{
  "num_hidden_layers": 9,
  "hidden_size": 320,
  "num_attention_heads": 5,
  "num_key_value_heads": 5,
  "head_dim": 64,
  "intermediate_size": 1280,
  "vocab_size": 2048,
  "hidden_act": "squared_relu",
  "norm": "rmsnorm",
  "norm_place": "pre",
  "norm_eps": 1e-06,
  "positions": "rope",
  "rope_theta": 10000.0,
  "rope_fraction": 0.5,
  "qk_norm": true,
  "attn_scale": 0.157,
  "bias": "none",
  "tie_word_embeddings": false,
  "parallel_block": false,
  "extras": ["some layers without attention", "local attention windows", "shifted keys", "value residuals", "hashed n-gram embeddings", "learned residual scales", "skips across layers"],
  "init": "normal",
  "init_std_qkv": 0.023,
  "init_std_o": 0.0,
  "init_std_up": 0.023,
  "init_std_down": 0.0,
  "optimizer": "muon",
  "learning_rate": 0.00491,
  "lr_mult_o": 1.48,
  "lr_mult_up": 1.05,
  "lr_mult_down": 1.5,
  "beta1": 0.95,
  "lr_head": 0.00622,
  "max_grad_norm": 1.0,
  "warmup_steps": 0,
  "schedule": "wsd",
  "decay_fraction": 0.38,
  "decay_shape": "linear",
  "final_lr_fraction": 0.0,
  "batch_tokens": [16384, 32768, 65536],
  "max_seq_len": 256,
  "doc_mask": true,
  "train_tokens": 267500000,
  "max_steps": 7818,
  "dataset": "wikipedia_en"
}
Each number is 128 + 32 x the weight over the matrix's rms, rounded and kept within 0 to 255. Layers, rows and columns count from 0.

# layer 4 attention key, 320x320, rms 0.0821, rows 89-127, columns 0-63
[[151 118 120  76  62 122 133 154 107 108 127 133 185 161  93 136 140 112 160 106  86  94 132 148 168 167 115 160  86 114 131 116 136 123 163 133 131 104 121 153 121 134 115 135 118  77 170 141 106  79  86 141  70 155 163 110 139 169  63 124 133 172 100  99]
 [153 164  88 104  21 138 106  67 147  69 166 146 141 130 102 128 128 173 189 128  57 121 112 127 111 140 154 100 132 186 173 122 110 102 149 127 153 167 133  94 150 103 121 102 202 145 128 111  62 111 105 179 117 101 153 117 161 114  57 152 117 118 135 114]
 [110 120 126 168 152 195 144 101 183 138 117 117 122 163 117 155 155 130  75 163 137 138 151 119 154  98  71 124 143 126 104  85 151  75 152 161 181 153 138 105 107 127 184 128 121 150 153 162  92 136 138 165 122 126 161  83 169 118 143 165 165 118 161 129]
 [ 88  80 177 125 128  47 145 149 146 138  74  95 158 123 117 144 107 171 152  97 144  98 146 201 103 170 108  99 101  82 130 137 151 125 187  98 128 119 150 178 112 111 100 154 151 105 118 142 125  90 144 115 138  66 111 108 107  97  63 138 109 133 127 120]
 [ 86 158 122 153 134 121 123 146  88 146 137 113 126 110 170 139 176 125 140 156 118 172 118 164 121 134  95  96 115 119 136 135 186  96 151  74 104 100 154 113 120 143 157 179  92 131 114  99 145 178 169 163 132 122 161 136 144 133 184 106 116 101 157 107]
 [213 112 119  93 124 151 175 107 128 129 117  83 108 112  93 149 207 119 144 120  95 106 119 177  82 119 142 121  97  94 174  86 179 105 165 144 143  78 134 113 126 133 141 104 141 185 158 145  90 185 139 185 132 126 109 132 157 173 130 142 145 126 114 134]
 [120 176 144  87  82 125 118 155 118 107 151 164 105  97 145 140 175 117 164 144 142 132 130  90 114 114 111 111 114 108 125 119 112 150  62 106 131 231 255 199  79 173 149  70 115 159 181 134  75 157 130 146 101  39 131 121 155 145 109 128 108 109  65 156]
 [ 97  77 108 139 122 141 120 135  91 114 133 147 143 148 101 110  92 177 174 125 181 104 139 154 123  97 156 169 118 119  90 153 171 135 116 132 182 103 160 140 158  98 105 105 114 161  82 116 112 132 103 100 119  76 107 119 120  97 105 151 111 121  95 138]
 [137  97 169 132 100  86 114 145 140 180 119 142  80 154 134 134 135 133 144 153 135  90 145 117 119 128 210 130 141  96 115 147 134 117 204 123 174 133 153 147 106  77 116 122  99 111 115 122 145  88 159 100 140 164 146  91 105  88 117  92 116 149 134 165]
 [136 113 124 180  71 112 178 126 133 124 125  66  69  82 113 124 204  68 145  81 137 145 148 129 113 149 126 134 110 142 114 118  72  85 131 181 164 115 151 152 101 133 126  92 108  83 148 152 115  89  63 136 142 130 106  80  86 115 106 173 126  92 120 150]
 [148 136  90 146 114 201 109 160 108 117 151 154  75 143 166  86 106 133 134 145 143 126 121 123 129 110  67 137 141 156 115 120  56 168 107 105 106 131 129  77 178 113 122 109 131 163  82 162 115 115 112 138 136 115  99  69 125 108 129 131 140 126 115 111]
 [103 141  95 114 110 145 132 100  77 127 133 153 155  67 105 116 110 140 118 135 154 167 137 148 115  95 129  77 145 179 107 155 136 187 113  74 133 155 145 102 110 136  87 159 135  80 137 133 141  83 140 141  89 135 138 174 120  89 154 120 176 171 160 153]
 [141 181 153  74 128 150 160 111 126 114 156 135 145 145 105 149 181 118 133 126 126 154  96 145 152 129 105  91 168 173 139 106 158 126 157 129  86 143 123 107 117 148 153 114  81 134 116  99 112 149 136  79  92 102 120 112 118 169 134 182 133 170 111 129]
 [141 205 122  82 114 143  99 155  99 135 190 120 143  96  94 168 107 123 119 120 113 122 141 106 101  95 183  98 159  91 175  92 138 126 112 191 104  74  59 148 140 118 136 124 112 175 121 118 132 108 104 163 126 100 194 117 161 155 162 149 128 152 139 139]
 [119 106 133  83 132 108  79 158 156 133 189 169 114 168 136 105 151 102 130 116 137 120 144 138 117 154 117  98  94 115 141 134  93 185 139  82 134 134 154 185 129  91 101  76 185 103 159  97 101 127 125 111 129 189 146 147 221  87  88 185 137 123 111 143]
 [188 139 125 113 121 192 164 131 118 175 103 117 165  88 160 121 139 129 108 123  59 153  41 123  74 140 184 164 139 102 135 109  84 121 127  98 108 103 123  77  85 181 137  82 179 104 169  89 125 130 119 148 153 104 106 132 149 181 174 103 128 150 125 140]
 [ 90  93 120 140 179  80  85 155 189 128 117 152  77  88 139 135 171  98 119  93 141 140 113 111 175 146 144 118 138 145 116 126 122 135 169  76 128 148 132 102 145  88 147 104 110 140  92 172 116 156 134 102 162 177 157 100 125  99 166 151 123 122 115 130]
 [113 126  82 170 129 126 129 131  96 111 146 140 151 113 115  95 210 111 138 168  94 137 152 137 149 156  77 112 162 113 134 135 152 133 151 129  72 132 161 110 157 164 183 139 125 142 147 121 148 129 163 113  99 166  95 120 153 122 146 150 144  83 200  91]
 [132 166  80 115 112 118 154 134 133 147  99 130 141 119  93 145 153 117 106  86 160 139 145 172  92  90  52 162 148 101 128 156 101 113 125 122 121 118  86 158 153 127 116 102 137 121 116 189 138  85 154 107  90  77 146 158 110 196 125 106 111 110 130 148]
 [167 125  37 154 101 112 187 153 150 121 138 198 105 131 155  84 127 118  78 133 130 138  92 151 103 114 151  63 126  88 142 124 123 132 130 163 145 109 155 165 167 145 126  96  69 113 101 142 174 130 136 107 163 152 126 107 163 134 146 113 179 114 189 107]
 [162 133 127 127  74 132 140  76 129 161 122  26 151 137 175 108 140 132 123 110  88 116 160  94 170  76 111 111 114 133 194 105 178 176 112  83 167 119 107 138 133 118 143 146 130 171 112 119 162 134 126 163  80 159  93 163  79 101 102 134 125 126 123  63]
 [148 117 108  86 124 159 126 111 139 121 124 162 126 135 128  75  91 160 134 126  79  56  99 127 144 167 173 110 123 142 154 122 124 101 134 115 149 144 145 209 154 167 136 152 157 150 180 150 125 137 160 151 135 119 160 155 110 160 104 158 171 135 144 168]
 [118 156 186 114 112  73 134 151  57 139  68  97  99 112  89 135 130 124 139 150 169 154 121 162 169 113  95 108  54 168 161 135 129 196 132 139 139 169 125 136 156 132 155 135 125 139  81  94  87 145 163 164 201 162 116 120 123  84  88  81 162 106  73 116]
 [ 86  90 109 156 106 110 100 128 151 187 122 111 193 141 129 157 148 135 177 116 129 148 124 104  85 125  63 147 158 149 159 149 150  85 157 158 135 112  99  92 154  79  95 102 120 163 145 131 136 150 123 117 150 105 126 107 137 132 152 135  98 127 133  85]
 [129 130 149  73 101 117 133 163 145 131 147 185  78  79 115 143 151  97  82 145 164  82 174 118 100 152 109  63 158 119 138 145 149 169 100 156 172 138  77 114 155 110 167  64 140  80 167  76 183 160  82 159 142 129 134 133 104 133  86 142  74 147 140 133]
 [132 136 144 109 151 103 142  69 164 148 115  95 138 123 162 140 135 123 136 122 127 112 124 114  73 135 156 162 169 114 100 132 121 140  80 144 125 107  79 212  92 151 129 107 132 175 170 127 125 124 170 156 139 136 159 127  87 162  84 141 131 146 162  99]
 [109  76 142  93 161 152  74 192 107 101 101 182  65 153 151 143 127 155 122 122 160 144 108 117 128  78 188 128 100 129 136 193  99 135  91 117 152 158 158 130 128 117 118 193 155  81 140 149 107  97 120 126 139 111  22 132 129  43 179  99 146  89 207 111]
 [149 111 125 148 104 143 111 126 143 164 122  66 117 108 121 119  88 124 102 142 119 116 213 150 150 137 121 126 168  59 125 160 120  99 162 119 143  81 172 158 162 100 102 204 157 136 173  95 160 128  80 100 131 133  59 129 110 123  86 112 107 113 113 132]
 [149  85 154  78 157 110 150 149  72  50 172 147 127  95 100 123 136 174  74 156 118 149 133  94 124 150 115  85 219  84 146 158 104 115 171 186 131 168 156 148  98 139 173  90 167 133 182 146 138 139  67 112 128 202 198 105 172 104  94 108 140 128 186 137]
 [150 121 161 133 132 155 161 127 149 158 143 133 105 164 143 151 109 123 139 129  98 123 135  98 113 121  93  73 148 154 157 177 127 123 148  85  84 137 127 133 150  75 163 133 135 134 149 120 138 161 161 120  97 130 120 185 178 125 207 113 127 178  91 123]
 [ 67 180 219 158 188 104 130 109 121  68 165 109 135 171 151 144  92  78  97  94 125 112 129 110 180 137 107 171 175 129 110 134 160  73 188  85 143 164 171 147 125  96  94  99 112 156 127 109 136 101 151 182 145 140 113 181  92 143  94 130 121  94 147 135]
 [ 83 125 176 149 107 133 153 130 164 105 134  86 135 124  83  74 162  98 135 120 129 138  73 141 109 162 145 148 125 114 133 116 129 175 173 131 117 126 129 119 155 132 138 113 139 110 100 215 155 186 127 133 165 150  75  89 134 108  66 169 185 150 205  99]
 [148  88 113  86 135  90 120  99 144 105 122 130 186 166 143 130 142 128 103 127 176 151 106 167 122 128 142 108 125 132 152  57  60 123 118 127 173 172 130 146 122 181  51 120  90  84 117 160 154 150 108  81 173 172 129 136 122 134  96 152 172 133 112 191]
 [137 146 155  78 133 145  83  57 161 140 149  89 113  84  88 145 144 137 130 144 115 126  81  86 168 135 116 101 133  88 154 169  41 147  47  96 134 154 142  99 161 161 148 117 172 110  34 113 122  89 158  99 155 155 187 128 108 148  48 193 178 163 138 104]
 [191 141  55 143  94 169 179  97 120 106  93 143  91 151 130 173 114 170  92 152 112 137 127 127 114  97 125 175 161 148 107 157 132 144 126 161 114 126 116 161 106 118  76 108 110 139 211 114 105 128 120 128  75 148 120 104 120 141 136 134 160 145  78 182]
 [110 101 158 127 111 162 134  88  92  87 140  54 116  59 135 158 138  75 128 144 109 117 168 165 141 120 127 130 156 174 131 101 177 149 146  93  91 151 208 100 154 132 131 175 125 122 143 108 112 154 150 166  75 121 100 132 124 105  45 153 173 122 104 149]
 [118 123 107  96 144 169 139  93 125 136  52 109 121  89 166 143 135 149  88  97 148 155 167 117 136 123  75 114  99  86 156 150 107 167 126  78 135 115 116 100 120 121 155  95 121 141 117 107 120 127 112  86 144 119 162  83 107 118 185  52  57  45 102 175]
 [105 180 101 107  81 164 100 150 110 143 119  95 129 124  71 148  99 142 100  90 188 150 143 102 126 162  70 148 163 109  50 126 188 100 108 147 168 107  91 106  84 110 138 153  94  58  87 123  58 119 118 172 136 155  89 125 156 111 152 139 152 108  86 117]
 [155 157 102 114 106 110 125  97 152  94 127 153 100 120 113 152 121 123 106 162 134 167  86  68 139 149 134 147 110  98 159 177 128  51 148 128  81 113 104 122  98 111 108 127 119 117 143 161 197 158 140 102 156 238 144  95 113 116 107  76 133 138 197 158]]
# layer 4 attention query, 320x320, rms 0.0825, rows 90-127, columns 0-63
[[ 95 212 160 135 126 139 138 178 137 103 109 114 135 118  80 162 197 128  77 189 104 115  85  98 150 129 178  96 153 172 143 160 138 100 107 112  78  85 185  96 241 150 125 180 137  83 125 106 172 135 137  84 173  77 139  82  66 162 101 141 141 130 134  85]
 [157  64  97 133  63 115 188 141  37 137 173 132 137 131 104 110 140 112 133 125 121 160 118 106 130 130 142 128 111 176 123 169 143 182 141 127 148 127 187 156  91  93 120 106 173 110 102 123 153 177 146 147 150 113 112 167 116 139 113 118 144 165  99 141]
 [180 130 132 198 120 192 116 158 112 122 142 150 131 116 126 145  94 137 144 197  98 140 114 140  85 126 137 187 121 173  69 143  82 184  93 117 128 152  89 133 137 124 153 140  87 134 129  83 121 143 135 120 160 108  66 128 127 109 184 195 117  97 131 109]
 [180 138 147 174 153  94 132 149 166 164 133 153 194 148 100 125  94  89  82 182 115 138 147 124 129 174 113 154  62 127  81 117 199 136 132 139 142 124  66 143 139 136 125 144 163 143 210 112  82 159 127 157 178  88  59 115  79  93  88 111 130 121  89 104]
 [197 148 177 162  94  97 156 160 170 151 124 126 145  92 170 136 101 135  96 164 104 114 108 117 141 138  87 154  97 128  88 183 207 124 108 128 129 117 142 158  93 150 159 166  96 118 150 129 159  93 153 106 112 167 166 135 113  68 145  72 122  89 133 103]
 [120  84  83  53 106  93 144 126 127 154  84 149 106 144 101 166 124  96 115  51 160 121 159 172 147 139 144  89 113 236 134 113 177  88  97 191 100 155 140 117 130 107 143 161 119  95  99 141 107 166 124 123 160  84 111 165 165 138 103 112  97  96 103  94]
 [102  88  82 108 109 139 133 106  95 163  80 142 131 130 112 117 138 100 103 123 127  90 179 133 161 115 129  97 148 130 146 137 123 105 123 156 141 124 139 150 138 118 121 177 122 137 187 120 145 122 136 177 115 171 156  80  86 172 130 130 122  86 200 126]
 [142 143 151 179 159 175 158 113 133 127 153 120 185 146 130 101 115  14 135 146  95 186  67 162  68 112  58 132 106 136 131 102 148 100 116 152 146 121 137 140  67 132 103 129 164 147 135 186 116 145 129 130 172 135 146 131 139  85 132 126 102  70 188 138]
 [192 103 160 157 148 115 151 139 149 138 142 125 180 176 125 172  76 123 145  83 124 162 132 121 131 144 178 114 111  84  85 157 137 104 125 105 149  83  88 126 117 144 147  95 165  84  31 151 168 207 165 102  91 169 133 127 128 177  92 137 146 147 114  92]
 [132 141 150 129 125 109 126 105 144  88  95  97 126 118 111 143 111 133 154 117 128 104 116 118 136 165 135 133 130  87 161  87  97 110  88 128 111 156  81 120 162 177 129 168 134 131 121 130 117 174 116 154  76 177  96  72  71 188 109 150  89 138 132 123]
 [125 136  78 146 117  81 112  80 182 128 181 150 105 122 118 108 115 153 165 152 103 137 119  92 146 125 118 119 106  46 121 145 106 142  98 148 108 131 106  81 106  73 173  72 127 123 143 116 121 144  98 105 131 164  83 118 178 161 127 158 167 114 185 135]
 [177 153 181 111 105 105 139 126 108 130 117 140 127  92 114  77 109 170 139 114 132 103  92 178  99 134 134 111  92 144 137 170 133 131 143 160 154 160 148 108 129 123 148 174 123 116 125 184 139 141 112  93 142 137 138 127 107 119 120 178 146  57 113  86]
 [ 77 147 158 149 135  86 143 148 171 154 130  68 164 156 135 140 142 170 134 118 136 168 132 111 109 154 115 140 137 189 112 153 175 189 117 135 160 173 223 127 147 142 100 131  93 149  89 101 118 112 136  86 113 137 156 144 124 139 116 124 166 131 160 139]
 [142 140  75 202 127 102 117 129 133 164 101 156 110 149 155 107 135 130 122 146 117 130 145 138 174 110  79 125 113 146 125 155  90  84  80 128 125 136 110 100 143 108 141 102 115 155 127 155 130  97 148 122 131 121 149  88 102 129 149  47 157 150 119  84]
 [103 124 112 135 161 132 123 116  90  72 133 108 129 130  97  93 160  71 155 104 121 131 103 124 132 131 138 112 129 116 150  92  99  98 151  96 101 170 123 116 115  78 114 212 103 104 152 118 193 133 154 172 137 189 127  97 151 145 136 149 153 134 166 187]
 [197 118 117 118 134 168 166 161 128 109 172 132 145 119 120  94 131 125 126  98 107  97 105  89 116 182 119 170 131 119 126 141  98  78 142 194  99 140  97 136 152  83 111  88 134 109 115  92 103 148  92 129 123 144  59 103 144 151 123 105 151 220 150  87]
 [126 162 149 128  78  81 158 112 160 156 102 133 144  98 122 121  97 123 132 137 117 147 102 156 197 159 109 112  90 122 131 158 150 137  75 146  69 108 161 143  80 137  69 113 188 147 172 132 123 129  78 117 185 111 114 138 110 110 139 123 172 109 140 142]
 [109 131 152 135 130 178 118 135 100 136 126 106 144 160 166 153 128  92 140 140 117  65 148 178 158 132  95 133  67 156 177 131 119 169  97 110 106 195 134 118 200 138 144 121 137 104  96 103 137 137 119 145 136 131 138 143 160  91 189 180 102 128 138  83]
 [ 64 123 119  20 158 142 120 139 204 148  94 123 129 130  97  81 135 138 134  79  72  49 192  67 138 128  85 133 154 219 171 123 107 123 185 116 101 129 127 107 117  73 149  47 147 162 148 163 177  92 122 151  80 138 112 120 102 127  75 166 101 155 144 101]
 [ 52 122 155 126 145 136 122 131 154 113 161 243 105  94 107 166  82 161 121  70 129 147 109 189 149  91 125 127 138  93 129 155 108 126 152 139 118 118 212 111  99 112 128 165 103  84 155 131 122  74 158 138  74 134 153  64 132 129 120 156 115  73 107 172]
 [ 51 206 156 145 137 131  84 157 151  91 159 129 143 132 178 152 152 114 148 130 124 158 114 135 156 143 106 133  85 111 191 131 143 121 149  67 131 139 166 105 115 182 184 117 108 164  91 106 115 126 154 125 187 146  62  97 111 173 164 112  86 126 128 157]
 [127 170 127 137 147 179 143 148 165 162 120 213 129 160 195 243 129 134 155  97 155 134 121 181 107 141 140 135 105 122 157  77 119  87  76 134 134 151  92 136 146 121  91 104  85 138 168 135  62 135 133  76  98  60 145 135 164  98 127 134  90 156  74  98]
 [158 109 169 131 101 171 169 138 162 161 162 151 101 129 177 138 155  86  91 141 115  88 157 137 110 117 179 118 120 134 100  94 177  76 177 123 131 115  88 132 147 153 185 147  55 127 149 150  73 118 176 177  97  87 129 175 104 154 130 149 128  87  92 125]
 [129 114  80 136 143 148 134 114 118 153 127  73 119 121 139  79 118 142 142 145 133 146 120 121 134 117 130 114 150 139  73 111  78 135 143  99  67 163 162 104 110 153 109 119 106 155 112 102 122 154 118 129  90 108 143 144 153 176 154 141 124 103 144 101]
 [185 174 147 110 111 129 164 150  78 122 120 179  62 159  79 141 126 146 114 171 148 115 156 131 127 133 147 147 130 192 114 146 128 108 159  88 171 159 124 162 163 167 164 125 157 126 100 141 151 155 112 114 141 124 107 150 125  93 167 128 144  89 130  99]
 [128  62 126 159 110 132 160 187 145  97 160  75 160 129 111 120 120 151 106 153 113  69 113  96 152 159 137 101  91 110  97  81 148 133 159 149 188  25  92 109 132 164 113 126  82 155 107 125 145 185 110 120  69 152 137  98 132  97  77 147  49 169  68 205]
 [135 143 194 147 167 109 147  63 170  94  78 140 122 116 125 151 139 112 118 121  96  70 120 132 150  81 135 126 145 109 129  95 136 148  86 114 132  90 128 170 184  92 161 101 179  90 180 125 106 102 158  83 137 135 120 136 154  88 140 154 163  86  92 163]
 [171 152 116 123 109 128 118  85 174 159 128 104 112 114 148 113  94  95 126 133  98 150  53 115 157 181 143  81 135  70 168 151 117 140 103  91 124 134 137 107  62 147  94  38 128 105 106 164 181  91 163 183 174  89 121 134 129 159  90 126 188 122 166  62]
 [155 129 122 137  75 126  96 115 102 150 182 158 124  68 108  76 111  95 147 134 164 125 142 123 131 107 120 128 142 179 110 160 152 164  99 156  60 130  90 108 180 116 135 127 119 120 143 157 158  76 103 123 171 105  98 104 101 141 115 174 137 183 118 104]
 [136  86 144 125  95 128  94 129  83 132 143 161  96 102 113 130 174 137 110 123 153 126 172 151 118 114 136 119 166 128  72 130  78 103  98 157  93 153  93 142 138 117 152 151 118 145 136 113 137 199 143 152 128  98 150 141 141 142 114 147 104 148 132 145]
 [132 148  72 121 135 176 120 116 163 132 163 100  61 131 163 130  74 147  99 125  98 145 156  54  97 109 114 139  98 160 100 127  59  96 143  87 132 129 118 113 168  85 167 110 121 165 123 103 144 133 110 123  87  96 111 150 133 160 152 123  87 141  97 140]
 [127 152  88  89  81 129 124 139 117 111 125 116 147 140  90 146 169 134 137 126 101 109 146 153 178 123 137 100 137 140 138 138 100 123  95 120 123 149 147 106 168 131 190 177 168 145 119  38 129 124 131 178 118 145 145 130 164 163 165  64 102 131  95 130]
 [108 173 161 113 148 136  86 195 117  99  85 152 109 127  68 167 129 155 110 153 124 148 126 161 131 186  98 144 134 184 133  71 148 116 128 165 104 157 154 165 147 153 138 138 121 190 131 179 113 132 143 115 140 150 131  99 122 136 164 174  99 154 116 146]
 [174 122 100 104  95  78 113 159 110 155 140 158 184 108 134  62 172 135 164 147 121 125 190 167 135  99 207 102 111 164 149 137  97 101  97 100 161 167 171 131 167  60 124 137 124  91 143 119  60 113  96 125 107 110  75 131  94 136 144 166 143 166 104 121]
 [171 160 104 117  93 140 114 113 111 117 162 130 162 142 142 114 101 172 147 164 147 132 146 164 139  49 160 104 141  93  94  92 112 191 137 169 138 113 121 160 135 157 101 126 164 137 128  87 123 137 184 115 132  97 128 153 117 130 134 136 170  91  88 143]
 [121  39 152 139 130 138 160 160 151 113 127 162 121 152 112 110 120 125 202 184 129  89 155 115 150 130 180 127  96 140  92 121  66 140 190 144  78 175 122  83 158 106  90 151 109 133 140 127 132 175 133 166  77 134 127 154 216  62  92 173 108 124 102 113]
 [ 82 154 101 122 165 196 153 122 101 139 164  97 165  81 178 112 142 136 152 181  79 164 151 135 148 128 112 126 136 168  86 143 102 187 175 108 113  84 109 123 137 152 133 151 101 142 115 154 166 111 163 153 135 149  85 171  78 135 142 166 117 130  99 140]
 [ 72 120 117  82 167 167  96 152 161 137 115 166  96  61 161 104 147 181  96 132 155 155 153 162 136  70 138 155 109 140 127  93 124 151 130 110 139 138 120  84 136 136  98 127 169 171 101  72 101 187 129 125 130  89  99 167 190  19 143 116 124 104 173 111]]
# layer 4 attention value, 320x320, rms 0.0905, rows 64-77, columns 0-63
[[ 78 136 113 105  89  98 141 212 146 124 111 192 109  98 159 125 169 138  62  84 163 114 184  70 191 103 117  57  93 158 154 111  89  54  81 111 111 122  92  79 104  69 182 189 126  89 174 131  27 124 156 134 136 141 125 138  32 141  36  86  83 176 128 183]
 [109 166 106  29 106 117 109  75 108 159 106 148  99 113 131 112 113  78 120 147 107 126 130 145 168 124 134 175 127 118 155  93 135 148  67 123 132 140  87 125 160 146 126  70 185 157  73 117  99  96 135  80 111 162 174 119  74  98 181  79 123 138 134  62]
 [138 131 158 175 132 128  73 106 133 168 160 188 140  52 162 209 147 157  64 146  46 108 126 114 106 102 153 146 196 112 143 124 100 155 126 132 114 143 166 171  94 127 170 141 106 144 139 192 133 183 144 126 150  61  92 170 148 162 129 112 145  91 140 111]
 [167 131 120 156 127 101 126  78 151 173 118  67  90 165 155  83  56 114 130 155 160 123 181 176 163 108 141 184 201 111 101 123 128 115 119  90 154  95  84 143 142 226  73  73 109 138 101 102 130 168 174 117 120  80 170 161 123 112 129 153  97 145  93 150]
 [178 134  99 138  89 120 182 171 168  83  80  91 104 179 130  49  60 185 141 129 187 116  70 133 162 100 114  97 136 156 137 178  89 151 137 133 137 150 133 130 112 120 108 134  63  91 142 136 170 138 124 115 149 156  87  86 108 132 129  92 181 119 138 135]
 [ 93  85  77 102 119  99 107 144  79 168 124 124 108  88 114  95  93  85 119 143 137 126 135  93  99  61 106 129 139  47 138 167 212 104 144 176 135  92 112  34 108  92  91 165 122 171  73 171 129 111 112 196 119  55 127 118 217 152 161 135 134 164  53  75]
 [199  71 172 129 139  97 132 119 102  91 143 184 151 158 144  97 170 163 101 133 130 150  73  97  96 122  95  65  82 149 150 168 164 143 154 108  82 162 108 105 126 136 171 105 173 193 142 135 164 154  78  75  82 121 150 124 194 187 146 130 144 182  99 125]
 [172 130 157 148  89 111 186 138 113 160 125 164 144  57 154 154 139 186 165 114  96 169 164 113 128 129 122 100 152 132  65 123  73 123 145 129  89 136 136 169 135 135 144  98 156 133  93 125 133 136 184  93 190 143  95  81 209  96 119 129 154 126 171 105]
 [133 141 166 106 153 160 112 158 162 152 144 143 136  87 159 145 164 120 155 165 127 147 198 189 110 147 149 114 120  97 152  90  59 164 133  86 127 133 152 157 101 145 149 126 117 139 119 116 162 200 168 147 200 149 140  95 103 153 100 107 120  78  75 115]
 [165 168  95 100 113  47 146 131 126 175 136  93 125  53  67  96  51  80 178 202 124 121 136 121 101 236 141 143 133 180  91 181 147  89 177 181 109 151 121 151 147 129 127 173 122 154 199 169 137  84 148 107 131 160 192 148 136 151 159 167 110 111 130 112]
 [101 182 108 138 105 159 138 160 115 151  80 109 128 134  77 152 100 141 155 147 140 134  88 148  86 169 148  66 158 186 132 162 172 109 137 107 139 196  98 168 117 145  99 169 148 180 159 193  78 135  75  86 156 112 135 123 135 159 126 186 176 109 160 153]
 [ 79  78 103 143 155 103 106 120 120 131  89 147  78 117 187 112 115 147 122 152  87 179 152 149 181 129 111 158  58  94 105  62  77 160 126 109  98 160  46 103 105 150 164 154 151 148 125 141 179 136 153 179 142 113 114 179 107 179 101  97 170 117 120 133]
 [146 135  99 118  93 109 195  62 147 175 154 120 121 161 106 176 135 153 128  66 143  63 189 127 122  94 141 137  60 120 140 116 133 102 136 152 137 120 158 158  97  76  66 142  84  97 193 179 108 106 182 208 108 159  79 109 157 166 142 179 152 140 134 184]
 [125  67  95 180 131 152 128 134  83 239 101  87 127  79 117 175 160 138 129  96  81  96 159 166  88  91 160  17 157 185 132 107 149 117  85 153  96 126 119 145 108  32  86 198 117 165 122  37  80 157 157 157 124 190 158  93 154 163  64 172 136 107 151 104]]
# layer 4 attention output (transposed), 320x320, rms 0.126, rows 64-77, columns 0-63
[[118 108  95 120 150 175 149 103 123 103 164 136  98 152 198 112 188  96 218  91 164 126 121 122 168  87 196  96 135 146 147 102 107 168 131 135 145  94 132  91 156 105 159 178  99 134 105 105 114 134 138  96 128 110 110 140  53 118  93 115 140 128  65 159]
 [163 124 178 164  65  73 196 150 159 169 167 192  97 146 128 126 130 157  82  92 123 126 156 151  98  81 198 104 191 131 104  96 135 110 112  97 116 157 112 125 107 136  67 188  96  84 145 102 117  84  64 145 152 157 123 138 138 153 107 195 140 145 163 137]
 [ 68 138 146 124 149 114 170 184 145  74 166 112 121 110 133  78 144 183 196 120 103 172 112  90 146 172 141 107  89  71 150 114  86 122 187 141 124 128 150 224 102 114 167  74 112 155 151 165 130 135 128 134 147  94 120  92 172  92  88 112 138 190 115 124]
 [169  92 183 137 115 139 143  75 101 120 199 110 160  99 135 140  51 173 165  79 106 129 174 142 153  83 126  62 124 142 132  94  86 124 122  87 165 105 154 168  76 157 147  79 165 147 149 107 134 191 144 164 134  77 155 157 126 114  90 131 148 160 132  42]
 [136 104 149 103 127  82 153 149  92 188 141 114 163  35 125 159 139 134 114 114  92  84  95 102 171 170  27 130 120 129  92 142 121 130 118 101 166 145 191 138 107 167 114 111 148 207 146 177 151 121 105 140 139 114 136 145 104 101 134  51 190 114 161 138]
 [ 89  92 112 122 113 161 112 168 164 107 134  77 159 186 145  79  98  71 123 150 166 101 106 113 135 139 107  96  74  63 119  77  88 129 116 151 119 141 144 126 105 110 112  89 157  98 107 116 105 162 146 141  38 144  72 126 145 147 126  91 119 134 143 134]
 [162 121 106  69  92 117 135 139 145 123  85 174 111 181 135 141 132  59 120  62 135 132 135 176 116 124 164 122 109 137 142 145 143 143 101 104 150 139  25 132  92  76 171 123 137 129 120 123  90 128 111 178  74  93 129 158 108 149 158  65 146 119 131 116]
 [141  98 102  79 166 189 149 126 203 132 159 166 114 129 149 110 140 154 149 121 154 212 192 126 146 119 162 181 134 104 145 103 109 144 138 131 146 135 140 140 121 151  88 146 143 120 164 129  99  86  88  82 201 132 146 153  59 113  76  81 127  84  90 125]
 [141 175  79 102 121 109 150 152 135 178 117 151 183 138 138 105 145 128 117 167 127 156 151 112 140 161  76  95 113 131 156 148 142 122 132 140 166 106 113 102 136  95 150  97 120 184 145 155 146  92 133 143  87 186 169  88 164 119 108 134  79 130 113  89]
 [150  97 170 113 165  96 154 120 165  76 131 140 153  78 133 115  87  90 134 145  73 169  88 113 114 121 172 127  85 146 117 126  86  91 172 168 127  21 187  99  93 131 172 178 139 179 164 124 136 171 124 140 151 136 158 107 165 133 121 189 117 105 107 182]
 [173 133 136  94 158 125 173 151  63 151 104 158 217 134  66 144 128 182 127 147 130 108 144 169 169  88 166 157 124 208 162 140 164 123 177 164 162  79 125  88 117 127 121 178 140 160 117 105 107 122 126 143 132 105 130 142 128 134 117 130 188  83 166  96]
 [ 68 113 132 106  57 127 134 116 109 167 131 112 192  82 137 137 131 139 151 142 104 175 128 156 143 115 192 113 111 156  84  65  96 176 153 138 103 176 131 157 122 132 146 133  61 163 202 136 144 128 144 117 150  75 159  87 131 126 111 145 156 193 134 174]
 [152 123 116 147 135 223 107 108 174 109 141 126 137 111 135 163 167 175  87 190 145  78 181 173 115 123 149 174 111 160  88 119  87 122  96 158  99  95 109 142 145 114 145 107 103  97 180 135  94 115 139  92 137 132  87 191 134 152 141 137 111 113 132 213]
 [109 182 177 139 180 171 158 144 162 135 108 120  85 184 106 145 146 107  98 115 154 138 130 144 150 123 135 153 111 127  56 103 189 144 141 139 161  90  79 119 111 110  83 170 160  89 127 101 142 112 124 106 138 158 142 140 159 117 170 159 143 157 129 137]]